{
  "n_layer": 22,
  "d_model": 256,
  "n_head": 4,
  "n_kv_head": 4,
  "head_dim": 64,
  "d_mlp": 1024,
  "vocab_size": 1074,
  "activation": "tanh_gelu",
  "norm": "layernorm",
  "norm_place": "pre",
  "norm_eps": 1e-05,
  "positions": "learned",
  "qk_norm": false,
  "attn_scale": 0.125,
  "bias": "all",
  "tie_embeddings": false,
  "parallel_block": false,
  "init": "normal",
  "init_std_qkv": 0.0321,
  "init_std_o": 0.0398,
  "init_std_up": 0.0459,
  "init_std_down": 0.0459,
  "optimizer": "muon_hyperball",
  "lr": 0.00488,
  "lr_mult_up": 1.0,
  "beta1": 0.95,
  "lr_head": 0.00798,
  "grad_clip": 2.0,
  "warmup_steps": 200,
  "schedule": "wsd",
  "decay_fraction": 1.0,
  "decay_shape": "linear",
  "final_lr_fraction": 0.0,
  "batch_tokens": [16384, 32768, 49152],
  "seq_len": 128,
  "doc_mask": true,
  "train_tokens": 403200000,
  "steps": 12552,
  "dataset": "wikipedia_en"
}
Each number is 128 + 24 x the weight over its row's rms, rounded and kept within 0 to 255. Layers, rows and columns count from 0. The size above them is the row's rms in percent of the matrix's.

# layer 14 MLP up, 1024x256, rms 0.0458, rows 305-331, columns 0-127
size [ 95 100 102 109 102  96 106  99  97 101  88 114 103  90  98 102 105  94 102 104  98  97  93  91  96 102 103]
[[139 123 139 135 136  94 125 139 125 111 163 127 108 126 135  64 116 110 110 114 136  91 115 164 116 127 107 130 126 103 148 174 149 140 141 136 105 146 138 150 125 150 132 146 145 130  88 158 159 110 129 110 100 129 124 158 130 111  73 112 112 158 166  88 129 104 125 154 126 143 120 115 104 112 123 154 142  92 176  91 126 128 162 158 113 116 129 140  89  57 151 128 130 140  90 116 140 126 141 166 139 133 121 111 104 112 100 117 151 108 126 113 161 180 156 139 180 127 127 126 105 145 132 107 121  91  86 136]
 [168 153 143 103 123  93 130 123 121 113 149  91 107 108 155 135 201 127 114 117 131 141 116 153 119 123 141 134 110 132 135 131 169 133 114 101  88 165  83 128 116  93 118 133 177 173  78 121 164 126  87 136 124 124 137 135 140 134 114  97 124 175 170 126 131 174 139 151 114 111 162  87 125 141 100  81 128 131 155 131 118 102 123 109  92 169 122 128 117 154 132 168 120 114  76 118 127 116  88 122 145 122 124  76 158 178 120 106 111 160 149 163 108  78 141 151  92 143 153 104 172 185 166 135 149 116 102 127]
 [100 166 119  85 103 131 111 130 168  94 127  94 145 126 115 131 113  95 165 132 136 120  75 141 119 121 156 113 142 107 143 127 174 116  97 114 104 111 141 140 167  81 115  98 137 179  88 118 107 102 111  86 150 101 128 156 110 130 141  98 131 159 117 133 135 120 144 165 155 162 139 134 124 144 128 104 124  99 115 154 148 104 127 152 105 165  97 119 163 132 178 131  98  95 118 138  95 169 163 133 181 123 136  87 162 117 151 115 129 168 158 131 147 129 141 133 114 145 116 120 124 111 107 103 130 147 114 135]
 [ 97  91 159 154 173 100 160 104 124 122 144 158 117 130 136 104 137  90 166 137 119 120  80 140 153 180 129 101  96 131 110 155 150 106  95 146 134 197 117 113 113 184  96 128 115 196 115 162 123 161 110 122 138 134 110 111 139 151 136 126 116 124 100 122 144 155 121 121 133  93 108 149  93 125 118 143 140  88 133 148 100 138 137 131 143 113 135 128 136 113 154 135  82 101 126 124 117 101 114 148 138 116  92 146  79 131 143 125 171 112 117 184 127 141 148 135 148 101 121  98 157 111 164 112 154 154 104 126]
 [125 124 125 121 137  94 106 148 142 111 143 149 149 177  90 103 121 114 144  80 103  93 118 105 128 144 128 144 123 113 127 121 167 122 175 155 126 131 144 119  88 115 155 122 143  97 108 126 140 117 106 128 116  91 127 126 137 110 115 104 121 121  53 141 136 136 143 130 117 119 126 131 109 115 140 131 118 150  86 127 103 111 151  89 121 102 114 118 152 137 135  83 140 152 169 145 111 129 132 159 138 166 113 139 119 136 112 122 110 118 140 145 157 145 109 111 162 133 122 127 132  78 135 101 113 107 112 123]
 [127 157 127  84 113 121 142  93 125 155 115 136 107 139 113 118 107  83 111 119 138 140 153 144 128 108  97 102  92 140 112  94 102 149 155 103 162 162 105 113 172 115 108 132 106 124 123 143 115 119 128 132 132 126 107  93 116 140 139 164 140 117 109 103 147 128 146 164 113 111 185 128 113 131 141 150 115 130 101 120 155 118 117 170 143 125 135 136 126 133 156 131 138 136 126 113 109 129 143  87 173 135 125 114  96 174 153 102  63 151 107 149 146 151 147 133 123 109 126 160 135 134 167 110 157 181 145 120]
 [ 90 147 123 133 143  97 115 121 100  94 152 144 131 155 110 148 148 134 112 127 148 106 118 101 158 134 138 139  73 159 158 143 130 116 148 128 155 140 115 151 125 173 148 153 157 111 126 112 111  96 111 125  79  79  91 104 149 133 136 104  99 156 120 122 177 103 136 148 118 143 129 114 136  89 164 154 114 127 112 141  92 157 108 168 152 133 131 153 138 145 189 106 157 105 121 157 133 130  94 124 111 104 113 126 157 140 154 126  93 130 133 165 156 139 138  89  90 120 118 104  74 121  84 129 106 131 126 117]
 [100 104 118 131 106 154 112  96 172 127 167 122 111 141 133 117 122 110 127 128 127 114 134 178 118  98 153 127 149 108 108 130 151 138 136 139 175  82 149  89 136 132 168 120 118 137 158 103 143 128 108 145  62 133 135 177 134 168 151 133 143 124  97 169 133 110 151 109 120 140 123 149 118 123 106 111 100 146 113 150 150 103 104  94 103 112 134 100 142 156 154 141 145 109 158 132 124 163 116 114  89 151 122 142 156 142 116  80 140 140 108 157 148 111 170 129 144 118 114 137 131 124 144 123 115 133 150 108]
 [135 119 119 149 108 149 145 160 113  99 120 107 147 128 119 177 165 136 125  78 108 130 138  75 153 135 136 127 107  99 117 124 110 121 162 140 159  97 124 148 146  94 124 131 158 119 106 136  98 115 139 137 139 141  97 118 107 146 146 196 122 136 144 149 122 132 116 161 148 139 154 125 148 140 152 142 123 137 102 110 150 153 154 144 100  88 177 115 123  88 108 112 106  81 122 145 113 101 104 119 149 164 160 132 151 132 147 118 126  63  90 121 126 131 135 141  95 115 120  73 165  87 108 122 142 158 158 138]
 [144  79 117 149 137 104 155 148 116 136 119 135 114 102 115 150 108 166 127 117 130 154 131 145 150 110 123 157 144  89 180  99  80 117 132 118 117 126 169 144 119 141  95  93 159 145 149 111 145 113 145 154 113 119 153 139 111 113 119 109 130 143 147 123 136 103 158 124 139 137 128 108 113 143 108 152 133 129 157 113 145 165  96 102 128 130 134 132 172 142 110 127 123  99  77 162 107 127 113 147 147 121 119 126 118 125 141 148 148 129 145  66 151 136 153 151 128 156 110  99 135 131 142 140 132 107 142 102]
 [126  79 129 110  91 103 132 144 135 130 102 191 190  98 121  98 122 114 129 111 104 133 113 144 148 124 160 138 132  81 130 127 117 117 126 107 158 110 154 106 165  95 132  98 148 150 159 135 133 159 132 136  95 112 135 136 131 142 156 120 134 113 118 162 152 142 125 142 154  89 128 175  86 108 150 101  99 127  89  84 149 134 153 154 176 148 137 133 153  90 123  98 129 118 118 128 147 169 132 150 153 122 104 116 133 191  77 143 136 143 183 108 122 119 137 106 135 155 124  68 145  87 129 133 135 103 151  71]
 [141 115 174 153 124 107 132 149 134 138 173 155 127 117 108 127 104 143 113 129 140 121 109 171 118 125 147 136  85  93 109 109  98 152 101 133 136  92 112  96  88 143 126 144 159 128 132  91 118 162 158  91 187 129 162 130 102 184 134 118 150 162  96  93  99 123 125 134 155 142 164 137 100 206  97 105 128 125 132 132 120 127 142 110 150 146 159 133  86 115 150 141 133 171 124 115 164  97 105 137  89 125 104 139 131 109 134  96  98 133  75 149  99 158  91 156 151 139 122 120 116 107 112 144 134 135 136 140]
 [129 127 134 136 133 129 129 144  86  90 143 172 145 105 115 145  93 171 122 134  82 144 123 173 115 109 123 136 154 112  85 154 116 135 134 130 124 132 119 106 129 139 133 118 188 125 134 138  92  89 142 152 146 170 136 129 130 100  84  92 151 117 110 121 181 155 115 108 135 119 125 154 119 123 137 105 147  78 120 131 104 134  78 131 150 144 118 146  88 125 106 123 109 108 120 128  91 135 166 112 140 130 120 123 125 140 182 119 114 183 185 145 125 127 119 181 125 128 158 125 129 111 129 120 131  89 134  81]
 [ 94 142 115  95 120 180 121 137 151 149 136  92 109 119 130 120 124 118  96 136  93 127 166 153 101  87 182 116 184 141 134 120 150 149 136 123 131 133 105 148 131  90 100 109 156 113 134 113 151 136 118 101 136 119 120 149  91 105  86 156 115 118 159 130 123  76 147 108 125 133  74 136 141 124 134 117  90 134  95 178 143 157 134  93  91 161 142 143 133 103 163 165 136 104 125 110 108 113 126 145 135  87 155 126 114 111 125 130  78 128 133 114 125 159  94 102 115 130  98  98 133 155 132 138 177  88 154 163]
 [ 97 134  72 128 116 141  84 140 146  95 147 127 137 122 100  86 146 128 116 144 117 168 135 120  86 156 122 132 155 124 130 162 151 182 120 137 105 157 124 122 114 106 158 120 115 132 105  73 117 139 160 121 145 126 104 114 126 126 145 113  93  93  77 152  92 102 126 116 128 167 148 136  86 197 143 155 147  86 133  83 136 107 176 126 160 161 182 124 104 151 125 139 143 117  84 175 135 110  95 112 143 110 155 142 139 129 129 146 162 173  87 137 117 153 107  99 113 142  68 133  95 157 163 144 113 153 141 151]
 [ 83 103  69 107 182 133 114 129 131 132 161 117 161 159 142 142 105 111 116 109 125 130 108 137 176 124 128 154  96 117 103 125 117 142 146 102 111 138 139 110 113 123 143 158 133 131 134 139 197  94 176 124  93 115 110 130 133 125 151 123 178  97 116  98 116 105 110 137 131 101 118 172 134 160 125 163 111 129 115 138 133 155 129 138  98 144 147 125  76 123 149 116 136 137 119 106 103 137 114 117 139 146 105 115 153 122 107 105  97 119 104  99 127  85 115 106 135 155 139 124 153 128 119 180 185 127  96 148]
 [112 121 146 108 169 100  85 110 137  99 163 134 118 121 151 172 106 118 125 114 143 114 107 133 145 149 156  93 148 105  92 136 153 176 140 118 114 134 190 119 119 137 135 127  81 140 113 150 139 133  95 126 112 150 121 130 110 128 104  84 101 162  80 140 153 134  86 164 102 188 167 122 147 123 146 126 149 157 128 140  97 141 155 141 163 111  92 127 112 126 119 142 106 132 173 106 126  95 161 118 165 131 130 131 114 101 144 110 107 121 152 124 123 118  99 157 147 120 129 142 122 110 129 147 166 150 138  97]
 [114  75 129 145 105 140 171  79 163 149 109 128 141 197 137 168 122 132 131  96 149 143 137 137 135 147 119  82 113 152 132 106 165 149 108 152 161 152 140 125 132 175 144 110 108 164 154 141 133 135 147 139 139 108 101 104  91 115 133 110 142 128  77 140 136 131  96 208 132 142 120 123 159 133 116 162  90 102 101 158 116 107 123 116 132 144 142 129 133 102 121 129 165 130 157 117 122 130 105 138 144 153 110 142 130 146 134 114 144 126 100 126 132 162  77 130 125 144 124 148 108 118  92 130 133 114 114 119]
 [ 83  90 142 176 105  70 121 132  99 110 106 121 166 138 123 139 128 110  62  87 106 132 119  92 120 137 144 116 177 141 124 152 121  89 108 123 144 133 131 105 132 125 106 127 101 152 120 163 138 151 100 144  96 112 132 156 135 132 118 129 137 134 200 154 126 105 124  96 163 147 112 116 111 141 119 153 118 150 110 104 118 105 190 160  83 126 137 138  87 141 141 135 153 126 133 139  96 109 129 153 118 106 168 118  97 139 118 124 103 142 182 112 162 124 111 115  99 152 109 101 143 122 128 140 156 121 136 127]
 [130 125 144  98  77 143 143 146 179 132 133 137 162  87 124 159 146 146 137 134 109 119 138 169 114 113 114 114 148 140 131 111  95 127 155 143 111 155 142 115 130 153 173  95  82 162 122 127 152 149  99 143 120 128 103 143 128 178 113 141 161 155 100 116 167 126 120 118  93 130 117  98 109 152 128 130 156 111  94 113 161 127 120 124 121 137  95  91 177  85  73  87  91 130 168 171 121 162 129 167 144 131 122 160 136 159  80 120  92 102 104 163 115 158 133 140 109 111 141 124 139 147 142 131 151 145 149 105]
 [143 113 155 142 128 105 144 154  94 132  85 138 179 118 127 111 100 124 127 123 131 111 145 153 111 180 158 140 122 122 144  72  99 121 132 140 146 125 112 167 142 137  94 139 128 107 116 147 106  95 102  86  96  62 105 162 152 149 136 131 135 155 102 114 169 113  96 159 166 163 144 108 144 184 114 158  89 108  98 146 124 139 125 105 148 150 119  80 129 161 103 120 136 113 175 118 145 117 122 158 139 136 110 132 140 140 161 147 133  93 113 165 144 119 181 157 141 112  85 138 153 139 139 110  68 156 155 147]
 [138 160  85 139 116 149 132 130 126 145 126  93 139 115 130 144 128 132 114  85 109 102 136 131 167 111 113 102 132 170  61 131 132 106 133 133 153 121 165 102 161 122 106 114 140 156  99 148 117 144  91  91 142 140 162 116 112 133 120 125 101 142 132  59 125 117 140 145 117 128 137 138 104 149 122 154 102 108 118  93 174 140 136 107 136 120  71 111 123 147 158 104  79 147 134 118 142 103 153 134  80  72 105 132 137 140 160 137 137 102 149 133  70 132  97 105 143 131 119 156 113 136 122 136 126 139 128 114]
 [ 92 136 157 101 148 154 163 123 153  94 135 135 121 119 122 103 149 159 167 122 131 134 121 152 146  97 145 117  88 142 155 115 127 103 122 157 126 133 143 127 118  94 131 130 143 100 135 128 118 137 149 147  78 121 182 145 126 147 148 110 107 140 130 143 163 128 130 135 142 127 122 161 121  38  80 127 141 100 104 148 108 124 105 117 118 162 106 107 130 103 167 116 134 124 147 106 149  92 168 119 140 124 134 144 128 107 134 111 128 144 126 219 140 149 137 145 140 122 153 158 169 108 142 141 120  99 152 102]
 [105  97 146 175  88 130 105 126  90 116  88 154 160 140 125 112 122 131 131 168 107 114 135 103 106 108 111 152 108  88 123 122 132 129 147 119 128 132 145 146 144 115 120  96 180 165 142 121 117 116 103 164 143  94 166  91 117 135 147 139 136 128 117 149 109  99 100 126 162 155 157 151  96 130 101 128 129 132  71 147 109 144 139  67 137 172 191 127 111 142 102 129 141 146 104 131 115 120 140  92 100 121 163 110 125 144 120 138 147  94 152  99 132 148 140 174 128 145 163 121 117 107 138 120 124 143 123 132]
 [103 149 110 135  85 136 155 135 124 141 126 129 151 134 124 144  78 137 114 108 100 107 118 112 159 126 149 119 113 112 134 164 130 133  96 131 132 119 156 116 116 130 102 122 148 122 137 133 118 164 136 128 123 125 154  73 115 118 100 146 101 159  83 107 101 111 107 143 152 131 169 107 164 121 125 115  94 126 131 109 137 125 106 175 119 122 133  88  92 146 151 119  76  92 160 114 110 182 109  92 128 142  95 116 156 121 105 133 142  92 134 128 154 163 114 105 137 143 123 143 149 116 120 133 146 102 174 131]
 [106 126 143 142 163 168 137 125 136 192  99 139 107 166 122 115 138 133 102  91 113 116 126 145 167 108  92 101 164 117  83  89 104 145 111  73 109 133 147 125 121 137 132 128 109 127 133 131 131 153 133 143 118 169 117 160 113 111 109 114 146 139 130  87 130 154 136 148 134 141 117 163  82  75 102 159 137 122  69 125 165 168 103 144 121 144 123 128 174 129 115 125 140 131 125 128 121 127 155  80 144 112 106  92 145 116 139 121  80 102 140  91 114  77 124 157 122 137  90 106 138 137  99 127 148 100 168 123]
 [106 100 164 136 186  94 140  84 117 123 180  83 139 136 124 145 144 117 126 113 110 163 103 149  98 100 156 142 123 124 140 137 114 157  91 147 119 133 160 137 133 137 126 135 143 118 127 140 152 143 113 101 117 110 142 162 134 142 120 150 118 155  94 125 103 177 110 120 138 150 140 142 159 175 140 126 100  94 153 130 135 127 143 206 112 177 129 180 164 128  88 135 126 157 122 124 126 157 102 126 140 177 142 147 122 144 103 132 120 134 122 143 134 134 124 116  88 151 144 122 157 101 112 134 129 157  92 131]]
# layer 14 MLP down (transposed), 1024x256, rms 0.046, rows 305-331, columns 0-127
size [ 95  98 105 106 103 107  99  98  93 102  88 119  99  95 100  99  99  99 101 108  96  92  90  98  91 111 104]
[[ 90 163 129 153 127 158 117 150 120 130 121 141 117 141 145 149 127 129 128 120 105 120 149  93 164  82 137 105 121 139 125 106 125 155 128 138 134  88 133 177 129 153 155  82  98 145 140 164 139 161  91 110 136 135 144 120 144 129 136 156 116 165 112 130 147 130 156  90 133 150 117  97 173 133 139 107 138 121 129  89 125 111 131 132 182 167 105 123 124 115 105  98 101 136 115 106  75  95 155 125  83  93 145 134 109 144 111 177 125  98 140 150  72 145 119 165 129 191 100 131 113  97 174 153 203 141 136 144]
 [115 125 120 125  92 135 137 135 153 145 110 113 153 108 141 139  97 103 160 124 136 124 112 121 131 124 110 122 158 127 139 119 141  92 138 126 139 132 110 110 160 157 124 112  73  87 151 158 114 143 127 157 130 113 102 156 106 145 100 120 159 127  65  98 138  99 137 155 131 153 149 137  68 101 156 128 138 111 155 144 149 137 133 129 181  88 118 130 138 101 126 130 135 133 154 138 169 153 175 126 104 133 137 149 127 125 143 136 163 141 112  79 160 148 157 129 144  89 106 154 115 111 133  88  61 106 136 186]
 [113 140 124 132  98 130 161  98 135 106 126 109 117 134 125 145 130 131  93 114 155 145 119  86 139 141 127 142 146  99 102 118 139 157 121 160 153 101 154 144 101 100  91 141 149 159 150 152 122 141  90 104 133 120 123 147 104 129 109 114 163 136 157  77 164 137 160 155 156 112 131 175 102 160 136  87 126  58 141 109 131 134 137 106 130 120 143 146 190 126 156 104  89 124  94  84 144 156 129 138 164 107 139  92 175 135 109 118 134 154 142 105 135 145 111 124 116 139 167 156 100  87 124 110 159 114 105 135]
 [ 97 148 148 106 110 136 151 120  87 164 160 109 102 144 112 126  84 109 135 138  93 125 136 126 137 131 151 111 168 145 112 115 172  93 100 106 125 128 107 143 115 126 140 120 112 137 154 102 137 125 124 129 137 166 105  85  89 142 128 109 151 127 170 133 128 129 115 154 141 138 146 132 156 149 135 153 156 126 110 158 113 129 146  93 163 180 155 162 127 146 121 127  82 122 103 109 123 100 162 128  90 158 162 152 183 110  92 108 176 123 164 155 124 119  90 107 158 110 134 135 133 149 138 133 118 105 130 155]
 [141 150 121 152 129 101 183 119 122 103 128 119 134 125 161 185 145 140 175 143 129 140 137 105 142 129 123 100 134  93 125 109 202 105 112 104 148 126 150 156 132 152 150 129 125 116 106 143 137 112 119 175 147 148  71 148 107 153 160 141 120 133 136 158 131 110  80 144 130 158 105 142 135 122 129 153 138 151 124 140 121 140 115 119  84 127 138 116 106 140  99 135 102 112 141 105 108 122  81 144 142 141 132 116 134 147 126 139 164 117 122 130 112 152 132 165 160 120 150 175 146 171 151 151 109 145 149 168]
 [145  97 106 144 102 141 126 143  88 118 113 102 106 124 140 184 106 136  97 122 157 128 115 109 133 114  71  89 176 134 114 109 122 138 128 144 105 101 121 142 118  92 104  99 135 165 152 177 155  98 102 104 132 122 131 120 146 146 150 156 125 126 122 133 110 174 126 134 141 126 146 151 100 115 141 169 129 120 114 135 150 136 100 112  65 108 155 164 132 138 166 150 118 148 125  83  98 130 147  89 129 109 137 167 125 143 127  76  90  94 120 139 128 115 121 112 153 145  98 108 142 124  95 158 118 129 152 122]
 [122 131  96 135 109 161 105 134  94 131 126 184 131 102  92  74  37 136 147 102 144 148 153 134 154  96  96 111 141 145  91 153 117 152  86 142 147 132 163 175 142 129 144 129  92 126 132 127 145 125 138 111 168 178 129 111 122 118 139 132 184  82  99 167 126 108 159 139 154 112 115 127 120 144 132  81 146 105 143 147 174 121 123 117 136 157 147 124 114 123 136 135 133 137  93 112 146 137 111 135 138 112  88 151 122 145 149 145 132  82 156  88 147 138 128 145 136  85 144 132 158 122  83 157 160 137 132 132]
 [145 129 134 124 176 124 134 172 103 144 116 163 164 141  87 109 125 140 143 105 126 132 100 123  89 148  90  93 116 168 120 134 134 129 142 111  84 151 148 133 124 171 112 142 162 133  98 127 115  97 127 125 143 164 149 101 124 109 136 138 138 140 113  93  78 127 109 109 132 135 131 159 122 118 136 148 173  89  76 127  95 139 122 105 163 148 115 173 117 101 107 136 143 119 145 128  81 117 157 117 135 149 129 114 132  94  87 158 141 111  96 113 129 115  87 114  74 120 164 115 114 132 139 148 139 131 155 131]
 [134  93 137 105 113 124 105 108 156 114 173 134 165 108 114 117 151 133 130 177 148 133 128 120  65 141 113 129  98 147 147 117 130 137 119 156 112 103 128 142 110 164 113 153 162 145 120  53  90 101 139 164 131 107 138 141 113 114 114 153 119 187 141  94 120 103 131 131 108 105 120 127  92 151 136 153  99 149 145 119 122 117 135 112 130 192 104 132  94  90 156 161  59 120 135 163 147  76 125 109 124 108 170 145 134 138 116 118 138 155 144 107 134 148 124 116 138 127 140 143 137 135 125 139 131 122 115 130]
 [132 156 108 100 140 125 103 179 118 120 136 121 108 158 130 105 128 151  88 160 121  92 127 116 156 102 139 107 107 127  82 108  85 102 129 147 137 155 103 117 127 159 123 139 138 102 167 148 102 137 104 115 129 150 132 105 116 131 131 138 127 117  94 108 133 126 106 125 126 196 155 142 145 164 120 103 106 124 108 102 158 123  79  86 124 165 138 148 169 113 170 173  89 137 158 117  91  99 145 126 123 148 152 155 127 169 124 119 109  78 133 128 142 104 116 136 168 143 123 125 101  79 139 162  96 124 154 120]
 [137 119 124 175 125 151 112 127 100 107 150 134  79 161 171 126 126 129 136 149 191  98 131 138 117 158 130 152 118 111 134 105 136 104 115 108  86 155  85 115 122 150 130 114 112 100  97 117 119 163 145  95 119 127 113 119 112 132  90  94 115 127 119 177 136 146  74 106  88 156 156 130 142 126 139 109  96 133 155 123  88 101 125 104 122 142 152 117 135 163 118 136 122 166 111 129 130 108 161  97 150 144 132 147  92 107 160 103  99  81  95 111 141 129 153 106 122  84 141 133  78 145 152 154 110 115 152 139]
 [130 132  92 149 128 116 140 135 154 125 149  91 110 167 116 114 105 133 118 105 123 105 151 105 137 104 155 118 148 136 158  97 185 152 124 113 141  93 135 133 163 114  97 143 116 155 130 138 123 140 136  87 131 116 104 134 105 143 163  94 107 124  85 145 154 119 156 156  89 114 150  80 127  91 122 152 151 180 138  97 145 153 136  81 149 111 149 114  99 115 163 111 143 116 104 100 150 167 132  93 131 110 194 108 131 124  95 126 129 173 157 125 143 119 136  94 161 111  54 133 100 124 100 117 142 115 134 109]
 [174 125 160 140  89 153  97  93 140 155 103 125 133 110 133 132 160 128 115 156 124  87 134  79 122 148 104 125 103 102 147 141 131 120 161 174 106 164 130 138 159 117 137 106 172 134  92  87 172 149  75 110 113 147 135 145  93 103 162 132 145  82 114  79 123 123 125 142 113 151 134 123 104 173 133 122 127 131 148 113 114  86 106  98  99 149 115 137  97 162  98 146 138 118 110 113 112 125 164 105 121 128 152 106 151 150  92 112 130 114 131 110 122  98 113 119 165 144 143 113 124  96 104 119 154 110 109 121]
 [142  84 161 122 105 127  97 106 113 126 128 167 138 176 138 122  78 188 133 148 152 112 118 101 151 145 130 147 110 112 112 176 133 147 136 146  98 141 133 114 142 165 131 162  86 128 107 131 133 146 161 144 131 149  96 117 120 153 150 146 117 164 124 140 142 132 107 164 129 121 160 108 145 106 134 134 165  79 171 105  96 102  81 169 149 105 116 154 113 142 124 114 160 148 122 112 126 124 160 120 132 121 149 116 131 151 114 106 164 107 122 132 115 132 152 129 131  99 165 127  91  79 135 131  86 160 124 101]
 [128 130 104 173 119 105 133 166 179 138  95 115 185 109  84 181 101 127 106 130 111 140 134 143 134 158 177 104 153 103 115  99 140 142 135 134 113 169 188 111 124 124 151 139 141  91 128 121 107 150 112 149 140 109 157 150 173  84 118  92 109 108 160 126 108 119 145 134 124  57 116 139 120 155  73 145 108 119 160 150 159 114 138 150 131 143  78 150 120 120  99 119 135 109 133 129 126 120 102 150 113  93 135 125 153 163 169 135 145 171 115 129 148  98 126 120 151 136 128 115 117 121 166 114  92  81 117 163]
 [121  98 109  92 104 109 122 174 105 117 156 194 150  81 124  79 136  91 110 119 150 130 172  92  88  99 123 126 164 176 113  91 137  71 129  85 172 149 125 113 145 111 111 116 141 116 133 134 140 124 123 114 161 117 134 126 116 148 140 124 105 165 124 121  99 101 103 130 129 141 120  95 125 110 122 125 172 132 136 153 102 102 131 108 110  94 144 107 136 110 130 171 148 149  91 147 113 141 147 136 129 139 176 112 115 159 134 150 113 142  96 165 113 121  91  99 121 141 170 102 130 131 128 135 118 188 161 110]
 [115 114  76 139 113 141 117 108 127 122 101 166 158  99 119  80  96 131 122  91 106 160 124 141  76 146 125 163 120 125 131 113 104 114 115 110  92 132  70 113 154 108 146 187 112 184  78 102  77 161 170 125 130 110 100 127 171 124 119 146 112  97 156 114 100 121 113  88 115 132 101 111 140 125 135 117 152 132 145 136 121  87 112 148 123 143 115 115 155 138 153 163 158 130 109 162 153 138 101 131  98 129 106 110 122 147  97 138 159 170 126 132 135 149 127 136 142 136 121 125 115 120 132 141 147 142 127 137]
 [104 126 129 115 131  97  93 148  94 137 168 130 116  92 151 120 173 113 137 124 144 146 159 119 109  95  84 152 131 118  86 120  74 121 125  95  90 121 156 117 137  94 116 134 126 112 187 189 146 124 140  96 124 148 145 152 119 114 131 113 103 140 144 121 120  98 165 106 136 147 145 108 124 162 143 151 136 131 123 133 159 135 145 114 149 113 128  95 145  99 134 126 146 132  74 164 132 155 152 106 134 109 120 135 131 112 104 159 128 147 145 153 132 104 116  71 148 115 111 135 148 152 121 127 146 122 112 121]
 [139 100 156 158 182  62 133 125 163 102 145 116 144 156 158 144 131  73 145 125 142 158 117 102  89  96 160  85  39 111 121 143 135 117  82 152  86  73 139 137 116  80 143 159 149 135 113 142 151  76 151 119 118 133 130 146 134 122 131 174 112 118  88 128 113 132 135 125 146 104 116 137 139 133 164 164 126 135 137 132 122 140 137 139  87  98 176 105 116 125 128 146 115 111 114 102 145 114 104 139 171 111 140 195 156 157 114  73 147 133 160 135  73 124 111 122 114 109 112 155 134 140 100  82 142 132 138 131]
 [117 148 112 137 126 108 129 152  90 142 121  97 113 137 125 152 149 184 146  89 139 135 119 145 126 111 141 117 128 144 116  71 186 132 142 103 126 121  93 143 142 133 140 181 114 166 119 131 161 111 131 137  84 170 101 122 130 135 120 139 110 148 136 116 119 117 144 133 135 150 125 121 170 139 146 133  75  96 144 175 128 115 132 166 127 120 105 165 151 133 134 150 126 133  76 101 130 147 110 123 124 127 124 114 130 109 120 143 160  80 135 164 150 129 144  97 125 173 158 121 129 118 121 144  92 140 151 120]
 [123  99 146 113 118 138 115 149  85 147 133 139 103 116  90 124 152 143 143 136 128 120 128 137 147  99 158 119 137 103 159 154 136 118 145 158  90 100 131 142 156 133 129 129 135 151 171 143 140 139  79 121 135 136 160 115 147  73 133 142 117 175 116 112 151 156 140 145 153  84  96 200  99  76 133 104 125 113 141 112 118 139 147 110 114 101 102 142 157 123 147 139 133 134 109 116 139 109 104 158 129 143 132 149 148 124 140 137 115 178 104  71 122 143 148 142 143 128 173  84 161 123 115 140 126  91 124 151]
 [169 125 122 126 128 114 132  95 118 149 109 146 136 128 166 121 135 147 153 165 131 143 127 123 114 148 143 135 146 115 184 129 115 201 153 120  97 101 136  92 134 122 149 128 150 141 151 123  93  98 145 148 124 155 116 137 114 143 122 113 171 126 115 177 132  79 126 128 147 111 114  85 159 100 110 128 151 140 135 194 112 142 109  95 132 165 182 160 125 127 116 119 134 134 121 136  97 161  56  90 140 141 148 123 125 158 131 104 150 115 124 130 151 165 160 130  70 146 137 101 108 135 166 107 115 131  73 116]
 [160 109 124 133 119 162 119 161 126 116 108 106  87 112 166  94 134 121 107 107 138 139 137 117 129  86 125 120  77 111  86 166 114 141 105 166  69 121 111 137  86 134  99  79 153 132 130  74 123 142 137  94 132 173 132 132 113 147 128 134 154 130 142 109 115 128 110 100 105 145 141 131 152 161 147 127 135 170 131  99  93 150 110 152 128 105 143 168 158 101 118 129 133 121 140 151 127 162 146  95 137 122 202  75 148 105 117 139 134 109 117  77 121 152 188 153 138 169 132 122 104 150 120 141 120 147 112 167]
 [117 141 135 116 133 166 176 145  98  98 145 131 143 105 151 180 155 110 170 135 142 131 159 147  84 138 127 150 146 192 131 129 162  94 128 129 165 158 122 100 124 119 128 159  96 130 144 125 142 114 159 132 113 151  99 161 137 133 143 142 100  99 141 128 133 145  61 143 150  94 114 145 135 110 166  59 186 120 157 134 119  81 103 119 113 105  91 170 147 122 114 131  89 140 115 129 167 158 122  97 161 150 105 111 155 107 136 163  91 146 116 164 111 125 121 140 142 131 128 128 175 147 134 144 117 113 124 117]
 [141  75 182 109 178 132 121 107 115 122 117 124 122 127 155  86 111 119 131 118 173 157 127 127  84  99  87 133 129 151 136 109 132 118 136 123  97 147  69 117 120 124 117  80 136 129 114 150 102  95 128 104 142 157 135 135 124 172 130 131 143 138 136 147 157 146 133 118 117 122  85 138 119 171 133 114 160 123 148 109 157 182 136 114 110 136 150 121 138  88 109 151 115 151 137 171 159 134 118 169 148 176 157 149 108  95 132 156 161 123 129 115  95 109 123 127 134 149  94 152 105 138 158 140 157 125 105 134]
 [128 116 138 157 121  82 156 142 173  99 126 114 133 100 141 157  98 104 145 186 162 124 119 156  83 122 121 133 133 137 160 149 138 173 150 164 130 146 152 132 106 142 127 119 164 134 166 159 136  98 130 155 119  96 152  74 150 149 109  92 110 126 110 148 137 113 133 115 115 121 129  78 144 132 139 104 116 116 156 125 107 118 119 112 130 123 119 130 104 121 139 121 135 111 149 126 127 138 111 177 114 144 125 186 116 122 152 143 102 116 156 143 128 162 155 133 113 108 151 190 120 109 157 105 112 166 112 138]
 [104  88  86 122  85 133 127 130 124 134 136  84 125  97 128  99 157 166 143 114 124 104 155 117  76 122 149 121 158 136 141 131 128 121  88 131 131 169 100 132 143  92  92 147 103 104 116 105 102  91 145 115 115 150 200 118 136  98 130  91 115 119 110 101 110 153 140 109 112 136 132 175 128  98 113 104 133 116 109 122 128 117 167 116 159  83 127 171 168 111 149  91 155 140 143 134 157 161 138 138 127 161 115 136 161 105 134 153 126 104 151 138  98 133 100 127 142 150 113 148 105 128 153 101 109 131 156 127]]